Weights of a small transformer language model: width 160, MLP 640 tanh GELU.
Each number is 500 + 40 x the weight over its row's rms, rounded and kept within 0 to 999. Layers, rows and columns count from 0. Numbers have three digits each. The size before them is the row's rms in percent of the matrix's.

# layer 4 MLP down, 160x640, rms 0.0534, rows 0-159, columns 160-239
110:488527525482502511499453457509564551516483585505549493532536564525489559540510542527515488540482503494450425555496523515463531513481502521525491500501528525493456460458494528517502462460568494465430462497530521511497512559533537511506514476
096:496442532499442468461491536590517546496438554518464504447465621506523536532501531482477559477476596529512536529539434508542543524517435499478531494476504501484456541518568579492494543478472515607500518540565517479484449516432532462442545484
104:553503544524472555507565480449472534493479412535523505502537525470514477521474486607505488544412489541474556525529530532433462415504539501450477483608517639518455506506552478531493535538563492511630492504483548541518499529508489544471555529
090:563530470505462457562448493436529464496476510539469510502505576480500485476501533468539456484571535517523521462466536514570504562472475559415495493435564443555461575555450477463485539471518472447499442523408481553467514497521522463560501405
095:477536461522447476548506443446441497444504481482434503534490476432479488555457608504462512477560496574488490525468437439464525515468493485519460542516514464493508441520514494511540469458553464514564525543531521447537565482603522514472510484
102:491489451524489498500454486572396540563460517520527475490502434519434460553482455555561467467493526455511600486523579470460492535531493489543544507508457497470457515558564461456524514460523471629527496392592488492555485519528476509582510531
104:497476458499456492422476465516435511545509425503606543500512509529514466524507524584487515491507467466517506549543488491552495475559499482426521519486511479506583500480499474486551476471451542455460450443464472513498560462468465485503405540
096:561572486543508530516500479431572556499500522469454511482488489458530482492485435511527470523406499515474522500461472459538516499479535534495544493551501546547469505523525486601505508533479536510487550585514480472500515524577430509491516526
093:496516549490488512393448544529485500517428477509532464473451507497471436496596459547448535521468493525472494443425534507547510554527443621554442463477470455480490495537414491498495477527500489508453491454601541504445549517410488461525537467
098:486537553465521501481493527476545470520537486467419491511554601444529535432447455509514514514595594509544482479473490527532484527516521413507476492475517514558486500519494532538570409500449527495461477435492508470527550572440505466498479467
097:448565493485439501487517506462450492512493440484443526529468529524480488532448511517474452520540438456476521386476474476554547484528445489469533515566444447508599409516461490517378412493485463468477523498536485443526435562553539464498506493
099:493486439468532451485480503444550504513464544535480528469456405513496441429508477525483553531430525490472500533469525552438479552471555484536499492352471521518515459515439458502584532477535500591501564472602564528531535565489589517514456568
101:575533533507508518442514535473474498475535495467490506500499556459492566461545385557583599482486540464499516424515562486502527403514482437499484533552565570447565500532508457512458537520493528474572516479439573519485576540551510513473574517
098:482509565472477579539505425490507515467415513472492478499515557424443483521492483449512482483541503492510559582487492515567494494521505424435492490481430494511533494487495521426555398486563487431482558472592602525515582527482545457485505494
097:444496460470515490447564590377484555492576556524491495559497493511472531520490490509482541467479529515501537444512474432450426543516445571481466553375558480525513502507474528516585536468519477490429486416495524536512454504377530474477541473
095:499471495471537488527441552602508540496527486477439448486518539444462489562500486591517544426498530562489530508485523504515485505447513528523516443471552518472490471517554518477488459513490503400569457519546548463499496410479534414549497500
101:507516466526545481509493547498472525439476469496440500476503407512521487494537512516483518591556456481550402530513483488455508581520510489540450472449516509474504417499541460506521434534508536484486419563396515455506575396531516445481470495
092:446535494515449534513479486437461515474565493524463465457494462502475457489569578495410490545489406471478488427483498549498497484490487499543520530483536491531489549500458468500500391499470523344530530435550504462523456616516453389457493476
093:493473468479497533553496525554527508413538492432562507504531486443554396463464523571447512479513541521467432448500480515471530542508512504498500491438483533445469485522513454523527445534543407537569513503470477488496553556565450462492505483
099:365519472481504426542519509510515457513504510540518541521492425547568497484477458403478475485469488494484584478513440520527494485541556507599517487527592448482583462504504536506482557455458523572453505557550540495492460521481535577496514540
095:534466416439464443483521490514488473506481530507446511460524474526552506505422517518459419489456495495568493549470543494467460553412580499500465425431480449459482522522543460481595435515519559515450410586400542481496558503488497467559449501
096:480504504539449488523548454499547534480478523511507481515492489433486501502457332506506512507445501492516492465469547486477438452491514485457515551484536552528447499444464454494365608543518457466476509531503575541545487556471538438458489485
091:491602510502468552519479602376479467469483491473501546525491437535516556545521512535470533523564447474469516481459508507554473473494510516536465500563441479549620460453495484495531535450442514432449548480484523405445420487489494518531481512
102:483535551533537499482459523624547540536486458504519558462492419509511485522442543493536572466528506496472581554444489504573456544499495516514491514528489508502533496508466505457486596516515512602541566450517514506489447459583480538523517529
098:500457570494531450425462403395548504564506522523512457473514522493480470494518515578471503460450459530510532504512571482418488537470493529487515558529601521486540529483558490497530511521535447548506516598578458434535548507525535539537450518
110:483415435523556532444446522458535487476518493492537552497450480527490568519541541504348498513548458465476468461495486460484524552515474439486468445538424420483468579510507444508401491504473513494574526471516593516525444497557549512473505537
099:466530521520531467467489519535453503438558405495532540520510522529523476473496517530477430535580491511465519522525524477534517448534486461600544468517489524495379427481459561429536470488507532483542523453533478513494539578547477494474518517
099:519474458546421514538494459504518568472410537462589491490545541481474522502427456552442411445582564479472500515479563587437519503478509499517527512383575514549406512514505498476445478484532486532529491532454443529495627461501470551515553433
093:488496408498428528530563494494498485524471565487393435525485506477495490489533510460520495435558568547507538468510420552535468495518536532563525507493519487466352532523461535495535422529537498473511469485457488505555460493540445517480550486
100:495480420468469517597557513434490511501486508535596468509557539474502503506556493511488480503531426477542534515529526557466504444478514462496497505427548517543492509546511497480496453484496487482438468503485508479536471402537500482500468451
101:474492555484497491551482492540546443482423530535525515497510491483467517471508452499464528516585530477507551531519453547500492506462556503543490481563575434507582549525482530500497450556519489517443417461454509457453497556423459496524494453
106:525504556509517514553588557527486459477464505499494472509489522526511493523514507493500491493556478484512468534504475533519539453517537523359507485550494540445515484559496464549498476470502457528504519503463498468476482618548489501519479531
110:541583528488552489431456488444503445510487460504465526516481600518478534523503487566522397487503473486466442494444535474487525504443443513484555525445534560475389466440504460566528475495431477417525491527529532527512414532526476491558503516
101:530444446498486512487561498537544482504488569535497571519563465467515503526487485495539544443515486497513443543519499476476451393442534615414482464547460532492468475446500409479548541469530455518478523595484514520478589537429456501441484424
108:499554483502594486470462502503554558491561570536507482497463527492501471433528538461512577481461584569525560500520495488462446557533528472536536468410470474540432492494537448493520476477607458511504479525514528530488613469539531481498521501
080:483498501525619574486504511599525566515494583519433503524500520513494524495434517509462595524504553480510470487516523507471503565519462540569503487532509505507519558511543497490599478516571496477548480527550496535488491562479485491539548480
103:497566541470558512563474473495481474505465510468584540497473383419527502511485415480433538474528517508530480440526472503548499467572473540509511476472566481502596497504490512490437410489490553476457412505465524557476458441608522461504496526
094:532509580514609433562529557530461536546400506528523544566498497506486527522568486547525553484480491478543513523477475447444517576451527436592504544508471484556484496460467485533503429580463508494455405524480458588492534397499478549479517468
097:429449573536543472513466476473418422440507458496492534574498523439505487528493487484510479481492382529511523563443506497522488543475566382433512484490449513497527529442548560439522494553506538477500479518618539479515523512520554489532474490
099:539492557543502500472533492557543558495514540517440511473486540589571566516563553487500556518506455516469454471506499476446548616460489531554409517536625569476514535515512548525411533557511533520485458519514489489508559547430436464568516476
103:430556472539487546557475426569578478514480538517398473508513580437473546480458526463546429461460534501555555511555504499519494531362462533525489469423525413520465522496504470447524493476535510526432561581464504504437356479427530529554477529
098:550501596473574488531450419540490502541538485535527453518521523545514468465490501501508406498525573540512531525492533506522489477542544479612451484505477533561572528462534517520415387437455492526444491511577497441551448632497537537475559548
095:521518557429496502470428416502541517467445478541527491509526488565579589481484461515549463512475495448534547477464498464493525480489504492501497522548444522485541546482464472501545444481514455604567499555451443419504611589467527505553488447
097:490488466517472524521516547452452429466421406483532454480494532565570478484470487471422599526446484474494437490488485537417529468554499529437503490528565580536436477455522524492430663521478538504433557492448473526531471555506498528466527541
107:504513484470545533457512497487522514587369503497483465479515423487481472441483521524476534472485514541496485492497449586494515528607510474488471567500538521500509522494456566510461490420464468482578387412493556497464505414496559504482484468
102:519495551509567507520434449578481529497466530543556491513529477450448541516501502469549549521565529426512479521498493490497518599519466474487538506527505485454492488443505526523535480461530459522488528498465486520477458482472456519458543505
096:516515496518501467590466580458536462458490462553504526490492492455448422541524477520485504495516493470482417467526462562581487531471500506479488466528477525480566450515517478534544486477530501443432554476480535544602593524502488509475516578
106:491507518489467521440469516487427574544528517452492549497498517492485515487517477489455585479533515442516516448483527493542508506566521515484479497528568482525574502492568594495460454516581476595482482473499514507502544523359471508464540548
104:472468467489433504579533439444457547458535451485530489493529463497526420434502477581500512526432522453553550500562491536528498506496548398505502515507552502467536476545459582507423488581459442521494530502579510461506482495484543507546505446
100:479480520507535493478507458492534464507470492561564511505505462547484451438541431506527444454446509517483504530503517500490512480616475592575452406559518578433462460508426448539552558479569501547566557540445447526507516514528583530533500509
126:524499432525493443411524483472501466471495454475454484513512591478451474514484515545455454454508449470462551516447527500499488450501519439498459507477433494491520516498501481482494509509425504456468475471504452489516458471463559536479427453
091:477530560509590490544488521641531460445533453453511465515516478519484439457433512516486478531504434443463480592499494442509528507507489580450495515492446388491503522491496563481509563436475538526481528523507472520488534518514451495473530380
107:503486469466495438506501500524555475470547478527584517495503514457482566471517508532488537565459460505533463564486522467501503477577506472415498476590473511534588479457508527525485534562483507361497513553469542450514457540512542477504509556
100:446478516512595523488502491557520511490561562466531473482494598444505547464458581447415470457437525441536553560519526466464469536516522532528499513513575496490570474494528570480599464550527519462448507482602443481528459555471515486524540528
098:541484478484575492541508560430466495514438472455478563452518561487461491508500526498432567517455483444480461502512530464460523482535588509441549476552471520493511433467489509513557538492499525478551485461392483493429602572537499560515500527
102:510450476501486508620473551461541487517439452487450484487472571507518466455441537524448418497508457514462462535448513475471500461451542556451555486476405565545401499432530540459431521548487483399536498493426563518549397508505487486509506463
105:522418463526504603598552547463470513487524585487463480496492502505495534471517475538469542531475558525468415485475512536511527483570554493464511473509421462471515550489460428522506495493515433523575483519489491499495457512393516480523557528
099:495552547473382510482505541508506488454596505511606526455473505556534457463472452444467391529461435508449502503484499501509463402537456502481529463509554419489550485560481498510482481454501535406474494491498502486505373491431461520445489501
088:428486472506453487481512492504433566424535492458512602463451564444510571466488510493423505490473506527491449510510478519493486487471521477553460513433496486563458525545493507565498460512540513534446433466459515522566514531385441481474501480
101:519448494530540484549512463472513499524581528565456480500510488488497558520544487499571444515537447524482411456526512538505498463490517464432495526512508501540469498552497415467597520537514546485504516491451521509539537638506476519469461518
096:540472478481478496451493469480473490470489519475539485554526463478475510532573478451485511471555480530499497540544504468494467549500506530538533549512471494414577489431512521484549393498488481510549578484436477465482533485533556542521488519
098:451473533502505427545579487412457399511524480533462479526527503579503522543506474563486566499508426510489514538491537544535508484539489421511456532521497523499522455545597495529556450474457511497486561463546509547468434505587525532480476484
095:479516494491547481460478413479477463487512454535492507525485451532471482483609557518468526456451531520542452561513537514493489552505469501489534537555413448454559432494541506536429483567512449519500533511531496432536482503498477514364480554
095:515487467479501470377506482436553471472538526439502443467494562403424503550485484462471630498490542510485458514518529436532515497479461521494520524577539529496505518525469492494591482548463453512460588497528539532476391551554508578495462537
107:473475523510569489504556585529501454536423481556543465507455508542536526510543523412516438486482434547459479541507455519542531475487519462525505522489505512513390458549522508539504606502532511543479486523533451509472490492521496479434534527
103:482529568517480483459430524536507546525541460521578489523502601552504490511416517521542489548532540456502436517547533431485498479484497534466510474481606488453474537471535506468485584465583510498495551546519475569511523492458490529516504480
098:510535481522542545569506463589539499461479455486498543489529465484499531490486572464574508509447509454479453472538510509533504502464479443380452512457508468459496508503476517542481529448562494480519453531553436517464491443499467495527482558
075:527480505576566506513487527555463545513593490488466429473481462515497523506477489505472507554495551527496494473484480533425488548510484508482501510578516530520528458507548564503518468555436494498481419509486502435508531404490479456522501520
090:463470493448484444465557492428497525521415540477568563520472472459533500544497565477465398455570449478539514470503435522512495420482487422509517527355527453467542445464459513507506497529487533461537595480481529494481437503531529472544426518
114:469450544512475546542534530561490434443571448512499394478490549555485475501527449509498492529521476494464574449520489494517478536459526590622523535486518541483493463516542579523430516517496489579551549556503517563481531521592455494491653489
094:449502525510522472433504539541497505480511563488513433433471542514508487472441540440562513503514496537513570588521482506423444541524523460602485493552511479545545527471451545502458542433538487549531447601482470479473532495505551510528517465
085:590452527497503555479493502481506490519508468502519468463489460489478473445517520492513472490585532538491506412499412485521512540511506448462489469519524504484412464489494428482467627585526453462496520560505458523524516553543474523541522548
097:486437541515512476613549444449543437586577457544488485371555506553561515524526506494497456508484531507497489465500486515578488542506470492529547538462479549506515521458573523510555502511484460480490502457501422538564493519474473551443530545
104:518506459524529512553488556464547480483573469510417505572497481531533538493457500543525458459580587490505488494445482482474517506472527492448527499452408469496520519512505507566474474585521445531531534455660471510530484424553557522479584490
103:472456436524461503487582515495480532489463487527449484521560572479511473492498556445488551490459541468489517419557475495430490419534509472546474542501570492510477440486496540504535501472590460559505509494477478524509516526423433466461489446
100:570495374518491530537480532451582481521483515541455544494526372629494527434451533473469436451467562484535570463480509528446494448493455354537506516463590548525561510472503491491589499485477504607539544508486498558528463446549444531536526508
098:517499524472389502546500423467507508453522518482533523493463534491459501505412448492533554431549531518471525538465539552426458480508564506495470505453430533537381518502532509477514434523494466480523436486412508523487570404477483503543457485
094:455569528465496487441479503565585551483508486474574521492473485471473524527609494499573545491478549513482459510468475500550502626475486525532523448595474503569474470509483466483532499441468489554467583502572507557489506539520517530500506510
106:476502496486480495514467496422454456556422431469543503476483449510453482491515472510395482533506487478513486412429444492505589455546515498434568524421383434521532532484478504551464568513508531558512453392530558535588473517433521534507473549
103:495558528477515539506483542530500483487425491496436449526495501482533509463449528517534503537519482496516576560481524521555498493474482524549457522475540525523523536515483505487557490498395512469523490457523475499485536454491500510499569538
115:603433533478463525471480513431521451484452527542476495498524515533510460472451526482483496565500505476457476489436494494506501449489468454328523456482491533433516488500527498548464439507500507412492523456488499448437497475515492557504450463
096:526419558523503488501497523505440425544501504538509513531536483551553520490506541536538463525521482430499403461532541477578566450494528592445504413586421439478492505438494518582431496547511521537456480455494508477481528473503476540480500569
098:447473500496502506480496517466498534528507550522490458455502445563559599519515457440455499460478515529508456432563418527431465506525541454546588508472517450517544506508463530498594536546510484513505432495352495539504499393471517482566489494
094:466490454483456461450519538431478514480541462464487562481476511547518475469489537436480467530453471501518486469465499444500439567510477586534493537518421537541476513557544571482500502511451501463480441398427487499442606555527556511522530452
106:488562572462451448387433539518421465519548439519547502510513529473543491442562522487549486479573455519494500482519575503463506563497475539421500471475444514491514510485500426425417568503440577574396515435508493520503521547464479512542433428
107:442523499530545545564477489471566607523529533511503586516528481556461458486453410499518528508461556445497507464521491540517483531496483479589507512481498536543532470491434522468533493531487509546504478540463463433503549443490498463432593545
100:427540477489497490516506447511480496550588550493583509468497475546471455507530454502439420519536525562528505458517464431594505479572397515479516529448569553469510474491440488496451400518520561575578536503461486420474435564485494498447493506
098:517497515555532502450507468475522517519490479474498515492499387532545506537495504532555549493569446571498493558472572494395478519472473602483480476431510598425555516479400527446525490460487503491514562557521471451488509439505531458457446519
103:465527453416477519503459499572414511482458523495469508441461628458500476497545462505549517559527540475519509453525534509425492538474486577580468485499501539527550527448518465520519555468492505584450457454560488486452480544514508532579527459
097:479465552493460476451533413553500485519498472489546501451485505503458511514585562478418460444484425551476460449516493529475510489527444434459486493475465494543412511540470438505434478469433490522488497514565535499539495552421482501492482526
098:480446479465503519544441451503602502501483486484526559462451466528532505528496524511463579598421484487471515466503510492482490520541468618551480497555475496478372498494458518483411568455515472486533559466500537444509432495436442525540443480
089:401489493500530505440564505521441534447516504515533475552487543520489480578495518445520484560582498458492532465532509463434481460461515513506494504491630420496525593487587564490523426477490513511406554480428464558472540464472507494444494504
114:461533479504524485466482463465403433524468460495511489516477449480488555508543423472487483517513449472482424490506502510479517490503506539436460500522467470484461503498541422419477509514477577528494526483537495528518480503509466514472456503
101:542452417471537506578530531508557486488506560518486595479454478538509470477506588536462372501540400481509544553484529560511519531523474507527545428448476522458445500523533484483474515468497472457552430447556508514562532365393471469570452567
112:432468371516479352473463486488434481457536520526508528498508477531476516478491485509482454547477446438530432516483468518462520467448489518532561484486516492562497529507461486515459510478509526479498551446530467560476468436467500478479475528
098:471539524507551458434472477520439451552489453438503567472490459496516553470515436509513477439514463448511491495507528492531484547499515519462454520582462480516554465459517522494493430483483470496506474427493433490529521557499478547495496489
102:458460512530524486439569494544621511494503515552512473488508541460514462467399476539560545421493431524508578526494474504475496573501504510488516500448499592511562539460531428535466499570505558517498462493556474582484445521481514423548525465
095:546440547560416582476509490456507523591474466541469476481474452579509458544469526470484503469512484585501521467509445520537542580490539499536500455491411459556493461590467495560463515528497543501580512507490517499498441528513442473460528432
101:513474497474544508577572463470435476470502441471492574506437550476518623485495392465601536529437497403551529445519512541527500495522489496437500569465542574506478543482436449427455498488492462433490510485520507431525529473531543510604500508
104:466500471503518525472517530508499520520465526478534518543452532475587521509571616553531495451474499488516460416470504505372449444548481579465511509447502509486572538528456448523524509541525554510515515488515498546450528424507532398460472512
107:506470474475549527551509525502480513510539535472455446501480513442438451465532439546481537524533610553480529532463465491469478503489471578494514473517557499461556500438515500480519456465501506531502527471487517555487483544483478458520573545
096:517470505478553405518491493577429475461507543487418467491493462507461547494614447458483497451483538522505628554528536526577463530498493528601519534507501456525495469475502568469532512461465489585532537537589509534413539472495488524510455538
093:577478513524478456494487558492483521488476490518496503496480417482474513521486501482524413564427550550502496474514501440586466598526542528461527510388446520446465456521572542498459500457524515497439439520405517498503524490591491490527487519
102:437517478472499465557464513583540521530453570541469445455463445506476495576550511440428495474411556455499526577479490528478478469492490620590582524500539488476585526548429448548525477503512509457507430517475475523441490499559487481485528570
105:473437465490530545518541504427450476493473486504412476505495589505498513518479461467512425478498475495533517475512482529473501507435521479493482478475579565481502441553512478543531473483431509480492461434456523461475559550501490465473380550
089:569506505467543561493531540564562398485511526521508564493493446507466470508517487488485464585521451464492436469551483526581575439504501492543478523592533439426468507488471517513446437504528501415505458467460456512481431498494472471553527488
111:509491527505443452455541501544450522513598507504518446463505497556513532501564558431554575538448468559500467517475533528515517498546455488502506501522449513492587528443531559469532490514519481337538511547497450529458464500528459450576484487
099:467448502491609485421585526457518507520522497459421497483476555464567552519544496442557490472515457501504518480453538512521530585481584463460508523494470466439439482492521464495499580490486527651551506478507484446461483476486505478522504556
104:516541533456498449421436450552484510578503521471571481495522516535507511470435446507493426420594487491511557477496524533543525485500526491574535491494475482469527505495455488542506549523476484507432499512583474440487489531470498556475521476
099:516483530502510524449494494505478509497451521526534500493516523497481496450432509508515563529456525445450497462478545493462558509507514474500574484576568543512500504515453608405514496491542554533530471477539562519536611472478450539524554465
101:488531474509498538533481535582483564482551523490523550476499489451514531479450522483478533517529491500509529512421455452498481508462532464566545470497526440494500490580521585443493502478476443523464522520515521408453497498505477518479510540
095:502555570485451500617467526449409475471433457492449513557512454505499442468460535515504560535540476483518517554528444449568495541537542489486502537445499514493470514481447508588543519526478467446520524496534485466486540429535485457497468501
143:546580459465471458462540482491493479516513473484526446494484417519461497557541485461538491515486460485475449547523478538503486442498498483471488533484521519489488511484566464486427559529472486443418537472500521536451446446527565446519408518
105:505496479492488526442577448432417512542489470483455488481467524547469466487472529533598533477455552529471438449475442503444556479465475524399490469476541570531527570532395493497552515457498466572478406500575458447484496450397517456488487514
104:469471539528523478437529516529511492495413461441462512542480512485510469495550637511438400458508485447547506489563561495455472496477460524559496498440552530478535534515529584536494474530495518530475421478426443563517527491404533516466484516
114:647526510541472591486575500507505516534470543506514519486493527581498374536448517517552470459490547561470517536480506482532498478462477525475440502552512578420536539490519519534554556502516483361487540506494476530474551564535516491531523473
096:582516516462529488531544508525588539501525550480469491454506431492462541499566574509572439536507469572533476454520501486504533510483488560477549497497400480506481409502505399538431532492507463390445544539420506417515489475583480525519446525
099:540500506531457551487541459455575479541534577548377434480535402494514463511478586498473553572426470524546523474498483457436533444451455596488463485578487497492551497481493507550584518523509445482515603490580503443509408497550493531549498493
094:527605474492484496418477571509550497513593482492529573520534562484455485478515522445522489529424452515477440451544446423537481536471515568443527545595510423474557468477475533466401542482494489521467503558437527512530471408594524440474510447
098:489574541515546537535547472526536584509490507517471466510585565519536527485530530543568500480492557496489425544519476520543498453550554434480494529541558494508472480549592554564494542503526483574510523469578440443478508544520475441492603445
095:623510546487452512451511433526538445502518506524511514529504434539442539576586529495571392444544514520519440468499496474458496514455452443423513464583528436423492520470472493465465475518476493473465547537518544438468498506439448541495518497
100:411470551520507439533511474488561484517565463477408536480489521479493451497485488479512443563425537523500584510525510494594522475468463543508502443441534420504484504528478492532451516554462507457546554513614553428449516436449466559530533469
098:470505408490433526493535584478612495520584560549551480504491457513515552550472456419445604521486578509507492504456451510540476583513469485550505511570435474446476425547478403486524518520471499527511472537485515540545527392585509458533503501
094:476452454504494510438421534524535481470443520525450467512491475532504403451533600520564426526518548508498534520478496488526560426380515477417467546499496458441394513468456454492498645486597508543508468562498480462484507537526524516490481515
098:429479506533521462516505571583502487473472550524504514537511515534496471491422496526589508477456432471514440529476501438428483536525484461472464530499622548489454493535551513474453548569498531466499455461368506515499601525450559484436542477
090:541488539513496505487516483484544485483556486457551481506526491505578534486540469550582494559498511556519422473541533470529510465477452443515475501578514447503418581456585562477499552560524510581322472543437507502487431428468534481490520445
097:590566612535500444447540527489430528482498543457483517519525605477423492523507487549544506477479386453524524644546582541499513423574551422549465496498416496514457509525569463535532517547482535459461610523478489504505527455516471442475487475
101:500482444505416562510478458525471532522564479510568440549472437534531516444648528553531515522549484518470492524459488537550539536515502394500494517464503505573466488477525500429470479471479517559534436517551511548545536439549522480522528466
097:542522486475423560575447458513593485521618509569493491528521496493467460500497438429476493578596520437541521491449476476390516464488526580512532538477565368488577517480459510507460520563413568606513498513363497453463473549564462473550458526
099:522490538482433564506447480492541504497480551520516512491561440488487529494558563460543444484505481494541497498518484527498430450538450520611487540468571472530568535487510526472572363487528479494448517546464437469465448530496494551503475506
093:503511532493488549512429482572475502480560430523487506491485502466488541458506521501458535500499575570553546491450506464493489541547421512656460503491433508510478543516597516479478469485494487474474584498488502530487535428521485472489466536
100:425488571510517562463520512544501506513475566521440474560513468532487554581488596469496529493526625460496561483520456515566479495507447510470496526582507477535473504503511557524473520449533499500554469477427479468463585509555488558509546506
103:580458466526459511568429503500531485533446533480450494495518507503493532518420509490536471519539525562504396539523432488508538433504485441484453472514477520449464524434452508502550564487512490548534484488564487492503525503468474512490499522
107:464484467541510481538509550411483457522469479526457507517477495517532485466542488507478485489533521464500454441555434524461499471483489510463464524512461520548505524480429538491458528451428511561508490449508516502515469458499502468464459442
109:560450524472525512531469513434423504504472469504539498527517461503577504553538522518556527467460540535470504495515514520489520570493500499551435554402513487529555499505397446476493437504511513498536436471475445479490483484575534541480440448
096:495471536453528508509462518429454489492470488467454500500491477502544479489466436420485550517559534456466492497517543465483452494553493505495479557494516461539505418497532514441599509434496492585544575543600498487489564427508516466478566509
103:513516420497529524553562444494423543531537520476526544473482393460522434496585421530503461543422542531471487493554501495584483442565536434559493511449440491536480519523407419532451491442483473479525554471526512499495454534437516484560490503
109:435456424479441463533511493510452508542467433500512507543532499574532486512521414491547525477520483513491514521500532504575466481434513440467514505493449512523492474519478503475454494475460464484390447473402457515469563476527531490492508457
107:535610519489460518612400502450501498541448561434475523517556408517533573461598449560473448526460533495540476577475453478499480470586486482528546490509542510537497490456493497497569497554489465655523535518461499504532436511487489478487512515
100:503561544477545545511476528584481537496520417514461506521503548519473566527449601482514499460474553552542550421501453509552496537506527450540544551503477556539463507504481479477534455510505512414592525483492524480511442499490507475442476501
092:512520360497496490553495427460448505489451500469583453505529467462515424504465538538552457517515421485528478496542541596470509465558524451448559467533426575536569477569500508484525528425501473474431535450565514546578419414484479544550457494
099:472523492467547483488509486447487469517456505553496482493497487532497512506407479551556500462469532531486482502453467504464517478450493480440487486409429521491497527481516464512415570481510501560494510434513567470482581492480499558521513523
099:569508506490410464491527477480477516515486482516502505503481543543487519499464527525388524442502414487517554514529519509432526468456442485545547443518450512486480507490464485456546422503487542416467493479512525472542491443559510517498457491
096:453534494509434439523465521524532462570493560491562468540529476471451526472471497428540460521503454457504550464543545399526482425518490484414488548511364426512553509438551439508544519473543510516543478509527466537495519478574531490433449534
097:496533521476549410443520466548460448471487433441462471486459516425519494500570554497539472522496486505473446513469511546449491570535521540420519481521444507460437511495515461542497549454541532459574470543660501463475452467447508512495480475
093:453514511513484529509499503480452390503565460495542490507534473438555558479495448531463490465515447563476424463516490506453503503414552471416536541493454483449481501559402442565521491546468537411549409541486463466489484466556469537459527473
104:535461514525508470570458523495531519489499479484482525483515561458480530466416437424473477486454503461513489523523511476528433476487516529490468482485408518456518509480501541489489461477520520367595556470572495521496493479492495527502514480
102:633464494561424440604508453457508518498505498459455505489522444522454459479496346460512450510495459471499471441467570545534502396494451491476504489479495484508505433465464529601453618471487442485478500520439522452523407382515485494477529527
095:503484514500444516393492481555543526497465542553564469475489425531557528530505526495472435508480513584539529513487510457505459482569553496522545512494498467539473470522541488482474506508474569387484488524442533527473496541505498520563534524
103:496530510498618537463517497477486490501463579511456518477503463479484566438491532524560474467476408505456506478473477560518502577458468496577493479496504423466471464541528523468384542456497457498498435564516525489533496488517557501421510522
098:461533506489489531513544518440507551498406522530423481481468566435514511567530564508432502496593532528497403483492430484624499573476473488560467514505485489509485549521515525496631479542459535509502539534534543433501473557532486442499499457
101:476529602532589519411500466488433459503498428489562533579491489469496450501545488560459620465544549501477445501516496519510531484504541480504464504559512509581547523512487479509408463478393494454556545476474510479492439530429463553439540519
101:605553484492401520563573496495492533521524500472501517473525469501488492529439478506479525438429487529504607536536562470452506496433422549539510480501499499468444454510502535463454537530495450562445478458468479463495409546545495481480461481
082:567506492544469529549500556554528521503488457490521542554475563459456455491524540490479455551490467532480540501492486489467517425496473513447464493492485563486468503473523447424543486420481524506517496504446518554516495500497518540507447481
090:507482520494537509442471484497527503496579538478468432523527495439478466524470514482488521556506500482587484627503527531518517521458487449521492476409510553589412524529563455458540596481546520540551562548517487594498524450549511544491523472
096:464459484487529509455545468504496481513573463496457539473488557508496523539465501454489471574574485503478501497486521583541478470499555466588497451482544534467391510513577539523476484516538466561542410573416475495509536489474480532542475531
099:599473457482536506485527500504527520465520490449538468475410458567463492516541409485526522505523521459532547473528520500460486454439464562478466451546412571602513476506494475535596491517501504474477504490439543449507478501407501524511461524
099:474511485477476458552472548477535471525565429479553499572536525447538449594496409443559507382471509482494532541521515477492545504472567491432486459480505535503481578535505480494459539464523526443407539484455438519461332560600543491524441559
107:508573376541417482462482524518519485509563490526510530512511551463545480489426573485521442406414487530494550573510486468465526452550518486513473547490474501467502538512495537503517489455463525465571537555430481516481515547590458442453498430
105:516527569523497481493460504502418451470540464469557531558473514458531471479472494489512548528463500414461541529537541448530525481529536422507473463490481485502530473463492442459477540524455542580515451489532521590531507553480519463493422493